config = dict(
    n_head=5,
    head_dim=64,
    norm='rmsnorm',
    positions='rope',
    attn_scale=0.166,
    bias='all',
    tie_embeddings=True,
    init='normal',
    init_std_up=0.0305,
    init_std_down=0.0,
    lr=0.00315,
    beta2=0.99,
    batch_tokens=262144,
    train_tokens=860600000,
)
Each number is 500 + 25 x the weight over its row's rms, rounded and kept within 0 to 999. Layers, rows and columns count from 0. Numbers have three digits each. The size before them is the row's rms in percent of the matrix's.

# down: layer 5 MLP down (transposed), 832x320, rms 0.0309, rows 633-687, columns 80-159
# gate: layer 5 MLP gate, 832x320, rms 0.0467, rows 634-687, columns 80-159
# up: layer 5 MLP up, 832x320, rms 0.0443, rows 634-687, columns 80-159
down633 096:530475469463510509473525487504465501532529537459469551498525454548468488496483514506478529500488465522482508503495476499505503508513455532501534528460495478527490521526479447479515486540444521503476489510479544513513552514485516524477550460
gate634 098:554475503498513498504485468510505513497489524493510477492486558506518486491513489506471497483559487487532481482475446464488495495553505467520526471474512561501494500496494473492512498546502482518474486545570454508499535500527486493529480468
up634 099:524538493461508454520537531507490534499505529511505528489518488434493478554494490463518504513481519517523519516559511502489513518498528519526487487491514510505534535494498502489514503459513491487522515541527474500467525483499479529507493518
down634 099:457477520515456455547491517486478522515438527503515488479505548539509531490494512514497492482442485435510510551466494484500576518508520471475496473503522518517460459495494495485520461496516497502519495499508525479493490546499484511463513541
gate635 102:553474505487458549523494505465464508506488465502511515453497510546523491543456500547515511498489509508551480495516518451487471496550488480483505463505455539513471503521466514527538482477511499524525484513528471506522505483456468498549492472
up635 109:506501517493540512498527527501489487480521497538526494478522499482487497546420459476491489497491448482513494495510498501523506482534525501467457496511519504476532507527457507487515466472458495527487467488501480454512479508484528461549518549
down635 100:539495499492530471492530514501514456533533470466494478470512509485479511488472496545507499475476515501507496482504521458508474508512507521486516520490570481510569465517531508492522501504545501467538525457544502507500520522523478518521503500
gate636 094:483461531485494503516502511490509570465515510514484547514497484456531488454474481511477502495526495504537476501532502535464513482487529498462452545482519511483474560515481485480529489503501479497432499501475515528486469484502483531515546460
up636 090:521494473496493497469469570519487464486516507511564507496532489520494482540506500522533504464470526505500505511495491475482504530525490475497519497511540465510529490503517465569484490482497524528490523454512458534533506485505519506499481472
down636 096:492518486480563529553498460489527506537471511498482492509494517507521520530547455478482497446452522498461494475519482509470498480504502511487506491494516507507514449519512495479475525512474482500514484504496525489446480487531515514531479515
gate637 102:502507532532500560508503529524511522467528463529520496470504524521530503498472510543514491481531510511585536497503473460488507460522509536494525530492496496513512471457501526506499465523516519545515450482487512450541475453480505470504525491
up637 101:502502536504477516529505511474520466442471488498544484485489493490510529520511503492450499504491465543508475541524530477515488539486459500519458484465506544496517529483488519484544533497496519542514535530471457467515473552478507508511559517
down637 105:497510517488540553567490502512523508480480527466477534477426528517480478498502489470525511491499526549478481513475491446465539505489447510504472485504487474528500534516493496499501493551496531519450496534529475434502490495480513541466500447
gate638 096:554503524528471486497515511459489503551529494486493495480484505535464502464505509511534518517458502473557522496468474518519510475519510463514497505470508501484482536524500516519545515492491479485477497535511522499499545486476506489517497486
up638 093:428466464531489528440499482457513465504506478490512526512499513490491475512470497552488481474519499501472426467485551512488505512497510538472509472488503492521496454482528485503471510514432500516481530487471495506456469527543522516497486534
down638 097:546511492521469496535475506545494501503456506472511521546484547491503541485507497525484508537456475491503493504524500466497526492483523520529511480453460530529492527488453457452522514477448530509516520485551495506519497516506495529524490522
gate639 089:517461525529524513495470464537515493552516473442479463502515490486532499483485499520462489538517518497457520505488512513558464531481540487502473525482484509517535499485513525517514510471525485536455510489493532507517523493475463492478469502
up639 087:490474495516517486534446503503523539499511517462472514490465502525505486510463499535489514536511483497505502520486462511467455450502463498475513482519507493488476490509516511508517497485477540532499502521504524546481469491466494513542536528
down639 099:465496505522520532551530496456493485515513477499528456514468531495497490508456524507511502490497499515492496485491507523514501511474448516489493478494561500528515505464539514504478498521514449525540507456495481486510522509496496546488579478
gate640 093:524511531483488514501508525476490535532485510489485484479506500504491553527473516493496447512509530494503503496516508526499476485545546513509533506519426495521525521542512520492484555490475473510479469501515501527514537462501509518495511497
up640 089:491485495504502482509496491510496509475516497473486522448519488486531491488490486519471496492538472492477498478483482569475504488458453515497520533515521517521497503482545511499458518488500541489500500553469494470499477451510490476518509505
down640 100:469511490454472480511473515502528512489483493520501476532522500520531444520454523466493506489492456511530510528475526449535505528524509500533473471519485548497522507479517505455490498512479521500518492518497494480533507516489507508544473466
gate641 105:509452495511455530529438496514530522471516534454504508492502506489547483489524531512495504541513505476467525484482493517469542497486535456481512453503488482531533510518478515508510506493519455457509488480483486520460522524453500498568509479
up641 106:498511517484513534436501483490484541455518528513547477540533463494521488516514494523511451503561519486521479455500492529525473548506451545499466548474535493502511472504468491496498488553500505501476546472518486497538461498535527513496515532
down641 111:524526514533506484554509510493480512508506535551489446477478528520476474499489517499493479523516502472503487509463476482519555484491475525517505501479504523505458494545534498451474581489462553474513498505512509450497480463552464495485505508
gate642 096:480524500508515527460495479505501527476514472536527551462527471472506449488518497530476471475582449487480472545504464516492479479524495475493507465483517497532496503448508519498495511471517482509465519524536486519512509454496486522515480537
up642 088:474475518517509524498529508524504459540446440497475459494499563456502488498539463518493481498489509492478499489534517534500504507518500491514493504515479526468516553539510506544485506468511480494515510534477532521514523506478548490481498496
down642 095:500511506513529505498476489485533507497496542526519488527476486510463476524484499492438493526559481482509510537501505456504535466455496455488494512468487479524474497483507485471537495476479477494460540466471513494471498499531526543525491508
gate643 107:508489526529487482517471491532511517492498542487472551504488517490549527504518496494499529516502506504491513526570476477473546479487489495519482531502497530534528525507460548530563490504502522518519505464474535417564518510493494511511506505
up643 095:522532501464468511480503519495506508507547523508504443509525500519458493539499530484464458492476511480526467480524520473475482453470498521472544477519480497481526475478528515492469488466541517490540529492478498535457532480543473534501515518
down643 097:511439496537493535489529465537534535506497493455481524514500479489504511523541478479535493559512504522524476489480536503501484514487494464482487557484469469506480516456512486523497515525490507484542510486557512523489490475485503468457501462
gate644 102:522504519520528548491481474545482521496500487504481529498491518490504482501482501529470496494489553544490495512483471511510470514502531469556497446501460476490463549500498509503498490521480457536513481521527484496514500518486502489467520474
up644 102:542507479493514504494486497486503526499516460465488546515507467527539509482491521489467494492492521498496517481465509511465479487470462482549500495436511507512451506494494495515504511508473479553513513509509504494508479535511496518500482476
down644 100:480503513544482459537491477528505572534486519465526464519516532524508458507479505518583469523479510491531512494491469517505516480500484466460494533516487477478495495538474515460497482499551540474497517481456472521529479515540522531483558540
gate645 096:519487568496471463525514494518515505473558478531492500525523475538483475462510492447516502491495459451533553491468484503484516504529521515518506499516526482514502515506586501527492488529528479504498511528478517487483529522521490491498450506
up645 094:521508476476492495491471521521500511491513464499496460534473530542496499507497524532504472530466472526523489484524425498474506485472483529498505541483495460500489465466520496471475527490527564502552508447503506520473509485466476499462459461
down645 096:507470471473530503522490564488478525510529481490483501501467496478491466471490487523474445484456507451501485489467523514534504479508507464536493482474469484528478529495522485515507498495492521486533516534490530511529466496506503535479468469
gate646 094:501453507490516476526495525505535491503517491524529521503534511491523491446507519493521503483529543509548517470498496514436494531498467477478535540470496534466484516436509507520491503504516476547512491513552474469521519495498514508499544570
up646 094:502487541469537512497515467520520495567487480460470490497567505462497471528461526520513497568476558492492493496470508496478510509500509495486499488480501511494526505501472462513504536487519512491473520490490489535496466528524434534506419470
down646 092:488489509513491471529524513478526530477461485526515500530473565532495502456523491457483511533516494464519539522487451549496492503501514466485470497471442461477495504488531530471460485501514447469502499499487554467501451520484568489496509467
gate647 101:484513485523512511486479527475508495543482493532503487535480471516488502485493485517469482481497487504538490497506540521516511528521500474508496513442497472516485502480511460481540558451499471483450541521566514488494504509486435521494521480
up647 097:498490462495510513484519532510556519468458502485522467490476520530540497542485541489490465497504489479507532536525488516528477532486528495528490475508489554523473463487507497471513535519483470473508493539469541462481493493527516501504461484
down647 094:523524532483484503459506510516489502502486473523518459464517559515464492488520508474553506505489541517485474531532492516497513535536524448540544473505516477502505479511503468461524495510499475532476506492515530465509524525474528511513445517
gate648 093:502495484510481463487519509508484531485506538507488529478539513490520461501453496481475481500505557490507489480459488549479469478526453505511556462515501471500512504519530521497542505500499489470499491510499485483480519475489503434493483497
up648 091:499443481501489528504479505490442482493487490544511515510510500556540508466475515450521510493508516522506495503501484479490501542500474479505515480540472472448534479552569523527484463494484520528488505532486505523463536475559500512501512485
down648 090:485496512481498523473506489471534478460493488498488496506463511517493543542487462495453552519523479479501509519509461483497516526500524517486432535485556518471504504456492489511514532500524522528490522526519502546514459522506488513535476476
gate649 119:491488452531486519466445484554488472498540510471495502495487501502512506481509519523500497537543532460548481514473507455497481513471507499515533493498521514502497515492532494480520545513515492464464420548481486496544527499484531495537510484
up649 128:515501472513502490481483466526540462527506479452510492509527575512485523441499481500533523491560495463508480535465507468509502474480514478475516512491520510537484510465528521443497558453519487488496523495532495533531510509495506498470477487
down649 113:490502547484501504509515520542536463462460513495461506468536444461464503468545509498468471463475483535443513487498497517479524468525523504506512533550485452493495526490498464532554493505490475521545512496520493516481485489487522501514452490
gate650 098:519497492494483514476461472551503537533500499472510514508505518501512487525499511504518448507493486507508509481484508585510478539489496476507550506496471502485479486503473548509544499513489469545491502525488536465452496527500529549515490509
up650 098:505541481470486513521468506497556480488506429523504535494498547502470477524551501467488499491532453476458478531489461468474521550475502453531493439513518522486534483572535491509521470497466491480483465509501469502487509501487508493537473465
down650 093:527470486501500510469499500507567543480458536456529486488500499530531487535502502507478473474475508507517542487538466535502513501496478501474520484482476472484484488515515494524534526531410495520508546459455512492496490460499474490537527534
gate651 105:479515484494488502507489530520528548530458505523518494487483490521487504498510433463480481481505479467544498507522517503514529487534484507489520524488468500527447508534541466538525526500532488526483494526497516440507459457478507516492498482
up651 109:505486499485458526501481487455522505519520507508508526539502496506473507504500523489487472527486517525545546509506452527503494516507539476491531493469524524522499545470521542559512546471485514548554502474451483499514498519516501531528524504
down651 104:503500540493532517516520517442507500448492520480512508500483548544474502542520528509499517485518529486525483512501551484493449466522489499498465469506477478485495479476484502425498490525490455503515507500462509517498495507504492481538505499
gate652 083:544502527486501533504487466524452478467499465563467442479486517562487514445492544475487471493514513494498512517504532468467446422542499503475488470466477533456489509509544487469499481508519522486540507528511529494547503464487489459495468513
up652 081:504510493543455488489520493487489509473466501552464466527470512494503486540526463463501476519475459491512481517521469511552546513498504489475492564566523492523471536492485475528411535513483519518509533462537488520479516449467526475491524519
down652 086:499529497532504518467499505491474441506502511455510471534532529511472486470493493512468507508496474518498494492491485460509488531514522523470550489462513484490513494450503506511527524518469516526491526494509499505526497514489510527539531503
gate653 107:518516468515525483532501483508482471490535508517514542511521547502489540490498486505527525489502499477577498485494477524486479538528490467507579503494504552497518531507520535486515510490478463448466456497525479513525498520497514512515498488
up653 122:511492489466487522466502533484481557529465470520481448517484496479501503531495465554463456478496528492478504515504562516507487485448555544526447498505483519545436480542488454531528502514528521494499519543522523455455519482506485480501495495
down653 102:527466457501486477543500489496508540517475494494489486511492503486477454474503477482420515502507461495517523495508521504450515491481504485488494484482481499461489491492510536525493526500469523451504542532506541516442499484487465492479512498
gate654 101:508542481534519518518426473474473469517477499535491507495527513479495490518524536505527494470517518496505514415489507489507506499521532479537495550549494535506449480520484478502476506470533510448483494523541504462544477460500514506500480480
up654 098:520499509514582564528518524493496434496449476499510493543511517489497498494503519465522511522517512519535526504491506491505459522486475539533504498500518478474528481485503484522468492500504541504497513525507458491508498506507522490467540490
down654 110:488499521531485443487482508470488495483496475483521495466515492505521500502533470531503480493487519500462495478493528485549507466535520492542506475532514537476485545531487457438494517485523479493509512474479480469539462510505487499491505514
gate655 105:532507470486512530520488482524466527546492532490492513503511515516541510564464517501475516525537500477514518520499499511515532514509530512513492498470493491520483534521502489507541538478488459514490494539514489477512543480474499502506471470
up655 103:478512469501560536463491550489523494521530504480487486518464521486514496485514471485467532500482449527509533508496511539486462541494522490553506512552502459479508492482507515519515470453493526511514524505469489504506485484493508523494524534
down655 105:522480512525477536492493459531520478513488553503531490509529481438452469468551481493494526512518526532474480495536488490502482468514523522471510486474508508501461558557495475504531492501512501507510487496566515521480540491490498486519515529
gate656 103:515537461493484537515473531490489518463502510544503458493528499503484532501473494506482478524504490502505498504508544500545496498523521518487524488516525473516452548517485495481546496513505479492484492491545454468510516486482446489513415480
up656 096:485541525522525494477539497488486453500544489485473495526463498505461502479438529559510482537534502527523464471514522509509454442533522528515514499497496506490516531446484559530510481508486469508505508512475517445471508518521460511499464516
down656 097:428503486463534521477484495493520486451501511526532460533514532482537495496506478515532492448524498533474491478471521543447458541516469499523475512493516474488464492520502509491480472481577540499439516501462469485501521485523535483479507474
gate657 104:527530500556508490524514483507494499474492493484490515548524476485516484454525456488527510524499474485532501453503510496498492464494534491497482515495508518533482584516498510555515474507462508469490504521514539525523501502494476520491488494
up657 098:459510499445485504490480467501501546539535480517482480515499479443477508526458470462500553528484505484486475506480499484488489513484532475504521485470486483527501500493498479500502497495474509514482471507529506519523512551504513530497513448
down657 095:489473511506473525511433532509472519518457529491531534499496483454526499501475513490471477505463518464465569477525475505493507488489466530457510495517497493502509520451532577515463509508545504501520514478513545480489515481500558538466501521
gate658 100:481463498529563521515490520511500521527467515494512534527517524479525513424457474447499481527509526467481488501492449463508493520557463476482486450490493501511546504499508490506516477488515502504519461490491440525565541536512485488528492483
up658 092:510511496498525525479485476455502510468482506461499527458491494528493487541493524494480487520506483526518476560451506487507516503452511527441499522482511476485529527493482504464440485547537517497465528467475487484484476475497487538479463507
down658 095:466488477463534508465479515501472499510491477522437499441506446500506528544518526484566511462485458493506458455497493527492458506514513478471517531553567497486474495456501542502489481502511499516490446519507495489497541496519489503495501440
gate659 100:519492532510479541531462520470507532479533463464502561515506460513496498525523507477525528485514504482520468488528491444447505483544479478501499506481466490498468503522466481514535475536512499495530481501480505477502487498471539524463494469
up659 097:503451483463483481506500514500480498517468526555519472517505520492485493495581506514469507459487518488464483514467535497486502510525520487495499527521470466496470499511489505473523487481532532480498532496526531430508492512508459468539485492
down659 099:441533496481509500541487530462530473537538481513517493502490454510512467526520500543532537521526484429529519523498488514527487508483516514530476532454475506466565523478525513538535508482470498553490474487528474548494558445503553531488518515
gate660 099:500514487504489516439483474510511495541515484507487463503539563489504548527449516483487493495530529461532506532502490479503482551494464490462502453437484525514504519498542503553480488498528441519499435513534487483491512445508471485510490495
up660 099:494478524531520482509506505470491488458526531497515501516501484520516487499515546491478471505475482506469476536488517488500499484525529488473496529474488492493510437496504470460468491497502531501504502468519523511514498484466517470526508518
down660 105:502440516483473501476519479504477490488514499546481493471511503481508519481491502512485464469517480471502499508496492507464498517495493496511482492529516532514472511492451504499474517528484490489490506552475441510469521481527465521477466495
gate661 108:505481446505535504490481510492516507519529511484475488528561525525501495536492545508512498519499494489495471484503476502482523516506533511480548507482487491507468505499536483495536543483527496487491516523509508534527514513427527523516466524
up661 111:557483478482514495502463489522529522531490523432491550511522517499443554510518514493524475463514486509515501497552505475490475541460443494481499529498486513450486472497511473542469512506553491487469511548475468485501493539455532480522527470
down661 104:469490503458504522511508487508499470491503502486507518503513540488511512522516458480473486535465507545472505524464543487492504527478499490519494486499500463510515489490542541488545432491477475506516493510513465507502501485523504509511500469
gate662 103:537512507501505500512514504490456545471511526483513531533529502509490527506500492491523571471492478511527473467510517481481476483566478510541507457489487473593496491530485483478507527516504495484483504472521481488513487498495467540493485519
up662 097:557487492554476459519495497495476484500514494485505485503523486492465533539430528504509517498513489454467536511494488479506513503488515530491525515523458526501497478477512506517477504520531473524502499521478467410472444508511514501526485478
down662 100:497513484553546507506510460475544529478522531494467478504507480511526501514493501489481511481535507534491495469468495503489480517482493435499505507476525485492469468527490440475486469454529526497459510473448515512528487520527524510515518511
gate663 096:539478479514500499512500476504468507501503521512501435525495519497496572512484471544503525471476477498562483486491505526459465527513511476540509486475488511483493498506512517465522510501558440483476503518512493465550507469482485494515485498
up663 093:485500450506534504525516527548552512503524507476493492501513505487518508522481509510493523524506447497499512505470465567527516518483515525482449495493481488472494564498524509556507505475504513526497516500522490528481476532485477497473437489
down663 100:518494501503516468468489495467506453513462502518442495558530532525502533480532506497474506468490503466544478514528505511484468523502475565464491516517456482520511509536527524484551498528481486501538481461498498509514522500512511487475509499
gate664 102:483534476461512513517454499519498534483494434503545469494507489558499482499449491483498512515522525459537490463495491519512520493500461505521504499507482477501519535489498489538569500522509508490500485550477477471464479527453515509501500513
up664 106:488489510511538482521500493493502501516489523485529459463454516449499534418510493524482494493502482499474497507484526524555542468479495519498530507496550507462465477482490470510514540483514464530477501503497464553531529494518496514504497495
down664 110:539462459525518550544447479531492530508489509525491511531506467502498486544527480469504490492542469475475521490456499540553442449501524480501486506486489466486529505507469460490487523510486540504501505543529528469519503453558512539476486475
gate665 093:507516466517478510517486498515465499489473471545516507486498538490472484508486472509525509503512515477477469498486512531469483475491492528478471480477486527557505524490493535468509564500512494524452534505506485480492583500472492560473468531
up665 084:476517473515519483482449488465545549505496496490489513435494509502514469531501505490484497517446521522519457469462518516491493498502471454444485465474518442511486475490473483510501482505473509466495483497472529501483506490522514490530526489
down665 098:520520543525461462504505512513497471472516503513523496488467486524508483493503518498500482488484503535520496445560500496529535510507489557551559539486470484491534518455470511466503501518485508532481515534531456480492484496526457491472524450
gate666 086:521524457524538491483471483491465523516496479510517546441557498511544478520499519465538460483489509464495532483545525516502516515448488488470511477502460467503453526526510530466464501547506506486505528528490511553516520502471510487539508515
up666 083:531483515514506483464546493553484464539516462526500482498488474490496540455470513483519527427516473485459533533529516482513526536513500516484484500484540504503528512480507505476489477457505526487496528465511506474501471500499520505508475508
down666 084:473518542509517520474482496453507515492494490526519511533511487523478497540525483508462507506507498505499492495468523490466510480476489430491534537488504540489527537500492528489512552501499508549535537513526514500515496519538498499499534493
gate667 097:543509502514474525511519499491513529549480487488487522482543523548531470483481479515473500476459550484486496504494457528480495468531484450495492498488497487499500492521532501500533482502523504502502509506509476500527560496480512496548517501
up667 092:503530490483507443515527511479527563508529532521541448486457511478483489487523503513501551499531528518539478493537515536494478506466525472523534552515505524534474462486463519470544456480472490485486511483502474504558516438495486515543527505
down667 091:518496452521486466501510484477489499533510461463530515481446486472522498476462497488479534454513466505504546497476471554514471522501448530485471499547503506502481490467499525505463498486450476489506481496516515537468516506508460513504524478
gate668 094:502483499517470534487471488551515538464526533455513500460504491530491456482452508514498469502506526506515503492516453469498496439477511456523507502494476482512484497496496499508532477526510486503461489532489478470507472489488479491506466523
up668 096:508502505514484524475474466505520504468527488457499469489507452537519494478482501515574476508482532500486512488463433537503495475506493482491524502498498532499494529503463454514507482526489498555487505494509481499529452503478536487510521526
down668 097:457541517507483527506493510503520467482485507534525539478481516485475572468487534524490531460504486482488496534504521486501522516530529510507498495460520459513491449465538521503540499473528506484517548502510509492504523487506495509509474456
gate669 096:536497486503517558526475516504501518546537539527539519551500509497527482495500516511482534503524501472491489494485501529474502499527505491476526449471496480491475527489578499455514534471544468438495510510525485437520533455488466492490501491
up669 105:495478491491504493505538521493481518498491495542504508531494510510529474481500515534501481488506497493493481505467494525461495495504489511459524482480532477582490513472520505496508517490504491521473502515506497472473491487466467508509553523
down669 098:485477510489473479509476494473460489482531485481528434529461505511504509503450498505504497504507513497493547522488541491511494525503564502485494478488511481496519489526502535519470481491504518492518455555459457547491511540494490498488540472
gate670 097:505507483525505502486514516503490494487481489510486506503511538524453536532492466481502471502517504486536502497466489473471520534530488451503477480478540514537462498445516518527516525519525498502485460538468513534461468478489502489506493474
up670 098:492529528531462511527487542493482536540535509534553533540472492512533481535517488445525471490494477515500507521526491490555502485472487496473472510484491462470492504471463494526485489503522469500456485509426475487499507498474513480488521500
down670 098:534491478491518523449505502453461505521506530500487493519510500493472462550482490496448489490495493466461500513499503511533453514544485449504466504519530506509480512473525483495484450514494502488485476521493505544515506519541480525544501479
gate671 099:488508577537524544494520479550528498520525508506514501498501516552504475506515488536544517491531480504515501522473468512430495492501524515473543486497515508522450487490478485496511511523520481507489514499520513446500479465514521472527492527
up671 090:479496446519540514539492491479526537460543481507484460527494540499482521530518520542468508479525512476495525546473498476527482523500471464502527486511511492497488508490493481516494484462474533528479494461513497536510505478531521516511474481
down671 095:506490510526472508545532509472476506507539465494495503477469544451519484474482451446523451501460459545525477474522495510512480549517499546530472481519451472478492473526473513507536493529495515502509522518486496509540497509471457496472521473
gate672 102:524535500515513481522491511514463497460518491477540545503514509488487528507501522497526509467529497490515537495475557499494493523492508478544495479476485485502507489545511521544522506555525530523476467506523519550544486515456535568479507512
up672 111:482496499529511536538476553538585511451500477500503485487500513490490493491492489484502500474489529470508484510500450507472511478521491476455501499500462490506496507477494483445485454446548507491499558517497481481497513462492471446526482520
down672 091:542509487491525501460489467488498474527489548476486523532495521485541508521521503478503492503513492504482524525510457493501500482491527477530462537499458534512539512515494514489526503521480468530496496480495481488502484477539518542520463548
gate673 100:506517474478468489537488485510478527553481482508481509530505525460508482536499518508497522493523478503486525519512546537510495508484515471499532498456497484494489533498495514509462539547542485532484481534475482506516489489487475550477467460
up673 104:522502505438468453460518509496513513475465460544513457498484553516478502536460492440524445475495492510503444514479496480501505474485511516477517485465534470464459516520508515505486516563503468485472500506474554498468526483491491476476525491
down673 097:504511499460516493479461519462487463468527528492517531514534511539516502458534510551517521494487483449544493479527503466511460508514469509495472474479503493527549492490472499480514471522510506443496486489474511523495509522480532483498522484
gate674 107:523503488474519505495480498509479507564511479527487536560494486491526514532467542469499481504500551485523453497503512481510482519519491531517534520457457496488530505513513512498494508473504441537441491481522496461548455518519477516468506513
up674 117:513498543497492489484493500496543510477507482518500457499474493492551505523487497485516465518503530534506457454495481484518507537560499486517516511492496526469564492512539475510495504500470473471474504475513500496534484496519475495478514543
down674 096:518507497474471477478480492511526490453511454465517459535524508474480496491515528529549487460470489538527467489503518504544489483509540546526481479499479495497531520497438501513494498469511487488530465486497472563490539516445502523503524517
gate675 102:531525537482497536509512448520506464515497458489492468497496573492522506505454528498482502509505560504484548468508524473538511466519517488507512458450504485485464483451503516487491520500514493507476498519520463503492486462521521512507528446
up675 110:524482478486495558510483462480515496472512496557475518524480562519558505517503483478534450484494508508506531459529484481497527492493503523532527495445487533495481511529486493503484488477498484493522515490471503524489476530475500463511522487
down675 105:500527484483491496490510505549518511469495524484503517517490511528510521510492512488525522506519531493494456466514492494527489473470498544486491542476459470531542506515477440488487489486468520476494500498478527464511474498492470457506516459
gate676 095:523504508474544541527511505513488526536454487496507485513492538578529489412502508428549523468507495491513521504496478512456510526477462486495551488522498481482556510481516523526494504511506487518490540522502504484502534486512503553510465487
up676 139:518518512476546490474498503537511503469484471557501499488523559524455451479504506448547522479535493504531522532490499479493514510445476512509505519506501466480524495515458472488432495478511530511483532515474482484487510492524499563499482520
down676 111:475512459495510528505511495522514431482539460502441509501476502452516491453506513527494506490476484508534501516494512536520486498516479527490518511526555496478526503495475523520512500482478494539487500453509509516466566502511518525491468533
gate677 106:499452499497481510483468478515415469520519516501478509486481498525508489558448511499538516471551539493507566461496517511511469502466462465544507441468469489551519485507543498560545519521475464512531501513480500500483520518513510502511502500
up677 097:547573514506523515487442504519499499456511543522490543509491481500497464465528501479502488523494505480501510489509463522508473489520471519508482523514483478491499527489498519512530492481477491481495502511490497518466526481507516505538509479
down677 095:462454467496471468488531523465460473511471486493506471500521515505546467474498483544504513493460518482492479478511533437504472550488526507514524506463513533453495515509495498466497516519523507488500497503490470513494533499520489545470491508
gate678 101:480537489484494502490480519529494505490503524498492491475523507525463449502504487500494528503522489486518480465530472481507507511517499499532504495487464504487495516523509480493506458503500501508480482516490472501515468496491516512500438487
up678 100:479538493532514503535522535415518499435529488483530487499541491527496500507540530522500492491520499495480510491489462501493533506538495462491511514544470498506520503542510548530511486503486510506492482501512469456520472477437520495454494512
down678 106:508519503499493469483529543482479501509492484487536469514530529468489518485533523515460526519528514550521507545538471522492546518465518503470495450497507509495493514510527520475454509465469443458520504495478549480469485539508498511527504497
gate679 095:500491550543484524517462514478521495507470552526473532516542458517515519510541478434483531505532533544479469488520477514453511485523494476516527525515473479468478518491507527504494496507496499488477502490509492472505496503448476493502524486
up679 091:486517513520541475475473484561514491494540526455463522470472507473515484491482487464530498510483503495467468512552497474514497445511524511537539495499529487507544488502519546496544529468519502507513453527473497527499453527546497484530471508
down679 091:478543472480486491491503463503515475531494483508504492499522511513501525512511497480503467473473525502496502511530512503490513543554489517482474518479492486527516511553498481507491476517549499516477505537452479527473536496508541498524553504
gate680 103:465489499504479528479470454508500526513515527533535488525508500508505505499486529496467498501527511505482477482493492490495508498525508484431526518493520501529498488474506497500501515459531509531437504538497451446518500491447514464526438467
up680 106:491528510526537497499504543509517478506524448505460519515484501503479516534523484475536500562502507453488536476542515540474495508513512531476489478496506530463518475477465530512458466473544455498512531518542506551498514476528521492519518515
down680 097:464530481517504463498459508469502520540497497477497490526517507506565508522484491489487488528521498501458545461495526517529549496540490528504490500474486527501510520511489468530486494529554506491483512524487451499516509493487481516519469512
gate681 096:487477507530515498519498519539502490534523519490513480519572491467529492506515480463489469514504502477481463501522490548466488524550484461464490523476485471524514525495496517503510521537495450509491480562551469488494523506433532538499490487
up681 091:465473515477509515470486522507492499500518538501519499534483520532495484536506485469474480445543528533488506491433533482518535516490505491528508499502521487471493474492483491447472492468484529480511537488467538483487519497500555515515510504
down681 097:489500468492497505482529455494496528481506503478497555518473487477476489512530516546531527500488538493488470505500494534484489443471450490508474512519485504535477492510508539532508527524491472492507473510493515487448450518515499433513497513
gate682 095:486525517546457531524503483512474485487477532488523511470488484527473463513470533471527521509523484464519509456507483479489495484515507506493460441518473496511483514461512499493510482506505525528485482509539508482522498487464511509516527507
up682 102:468502505476482536492491496481474529525518492532501497524484511511493516478500522501534494514494503471472511518513526518528520458463507514532511524471463512503466469483484488554500504468531486483485513494510457536461458532518501502510533526
down682 090:535491527511490559531503510549532450480470481508492529539483529495504491484515463537460486507525512490467489479518476513540493542503519539515514487519485546494485514490472527505557496511491542551495511506529521565518521432478470520501513474
gate683 104:495522536518469523536495524511504482497485486507514519524532507527541513497458504526505494524528501536522524510470497471470472486503493488499505576447487519525490546497472523508528551509491471512499502494499488483493468528535518490491512478
up683 112:463504494485452447494503478485474539533463502507495510499501479498495507562471515467512543478479473491478491476511478485540485494528409501488482501479498521482484521472470477506481502459501535501492455529462534504446461469512471511427484533
down683 107:485469496487466529479513513526508457482501500481490529514519562547486493522497500476494506484532499482501472487513528473514531431556513476518470515489461500497512496494495554449492480540445492495526496481538524507486484493485505497478543497
gate684 096:490486492513478493509450519514499555503465471522516497520469517530543460505498464470487471513554487518496515480513520501484525503466538491503477488478542513510564516474499508476485520526556516503535515510492473478498467507511532523490531497
up684 091:521469510487505479520522575491513452506495499467514514499497527474484495532510518487517504562523468479487506481533473490514523522483568498484498474457525451468524503471524492493501493511485483508486513496541453515513500475523510528482516426
down684 096:483484513588488482529502444540472567514540488511515484499484499468528452497454508475483495492453498473485549518514521547491486502478484524472502471488463500477501498521519527533520480479490476494520546502530521524496490463448489502500532490
gate685 101:498509492497492502491510491466472511462531558527476503517502505499494490505511513483540498484503514499507490527496462510499472460533505521487510488471505521513497535485507491468540542521498483533498485494517478437548489537512517501542457486
up685 105:499522538497479513490514473480481493483480471528502477515491509487473471474528529531490482467503494525441536493485481467505508479498505513565557509458529496484511487500527468483539544477464500465541501518522481495504504500506512529480463459
down685 092:499507493501494492540513518498528439505512488533489514531486472482491516511501529508500482492472492478511519545529483530494495503489520488571502545510508504500513516509572528509513481516480479506516481510519526494532497521460429466500501480
gate686 108:521518545516460510499517472538441505478474496489488502439511547524527529497484533480480536493480480480522456535458485503533551519517494516478538510476520518495480510537527483510510464480513469477489497537534496499496486517488505533481462491
up686 106:487520524507461500520552487491482533507501464499547517496544537507485521489488556502497474486508519510510507518464527492528501528447489518481529475532524477506470513473499494522508509488488483521504520508497493475479486494525504512492517516
down686 109:494519496495435485489529543547537477468479549446514512474517522479547506495513517457525506495519459502507453474487503497507426490536564494461546490479485499509504489519513473495486522485479508468535500522518481540484477496506478477466495467
gate687 099:504498539515482514489503534530524506448508535522465509520521518520498517497528493496458520471481536477557516546449508500501508495510520481499537489475528504540489502490471495478495514499551480512513490513550468470522526521479473492516485486
up687 091:483448519518526476506505500461474473510518503511485528479519526496507494456445555444505514540501495502503525471482504492513506451512485507509494472515500464471507501509512498551504506541493480508510489504477496486549515469475522511539512488
down687 102:508477442501532490512498488501463518498512481512474479551503494493525517502494503520519511502452484460492450488444501537547494540518521469508495480458482511501481521515530514524543532513521495447512497538443490527435529502496501476495498501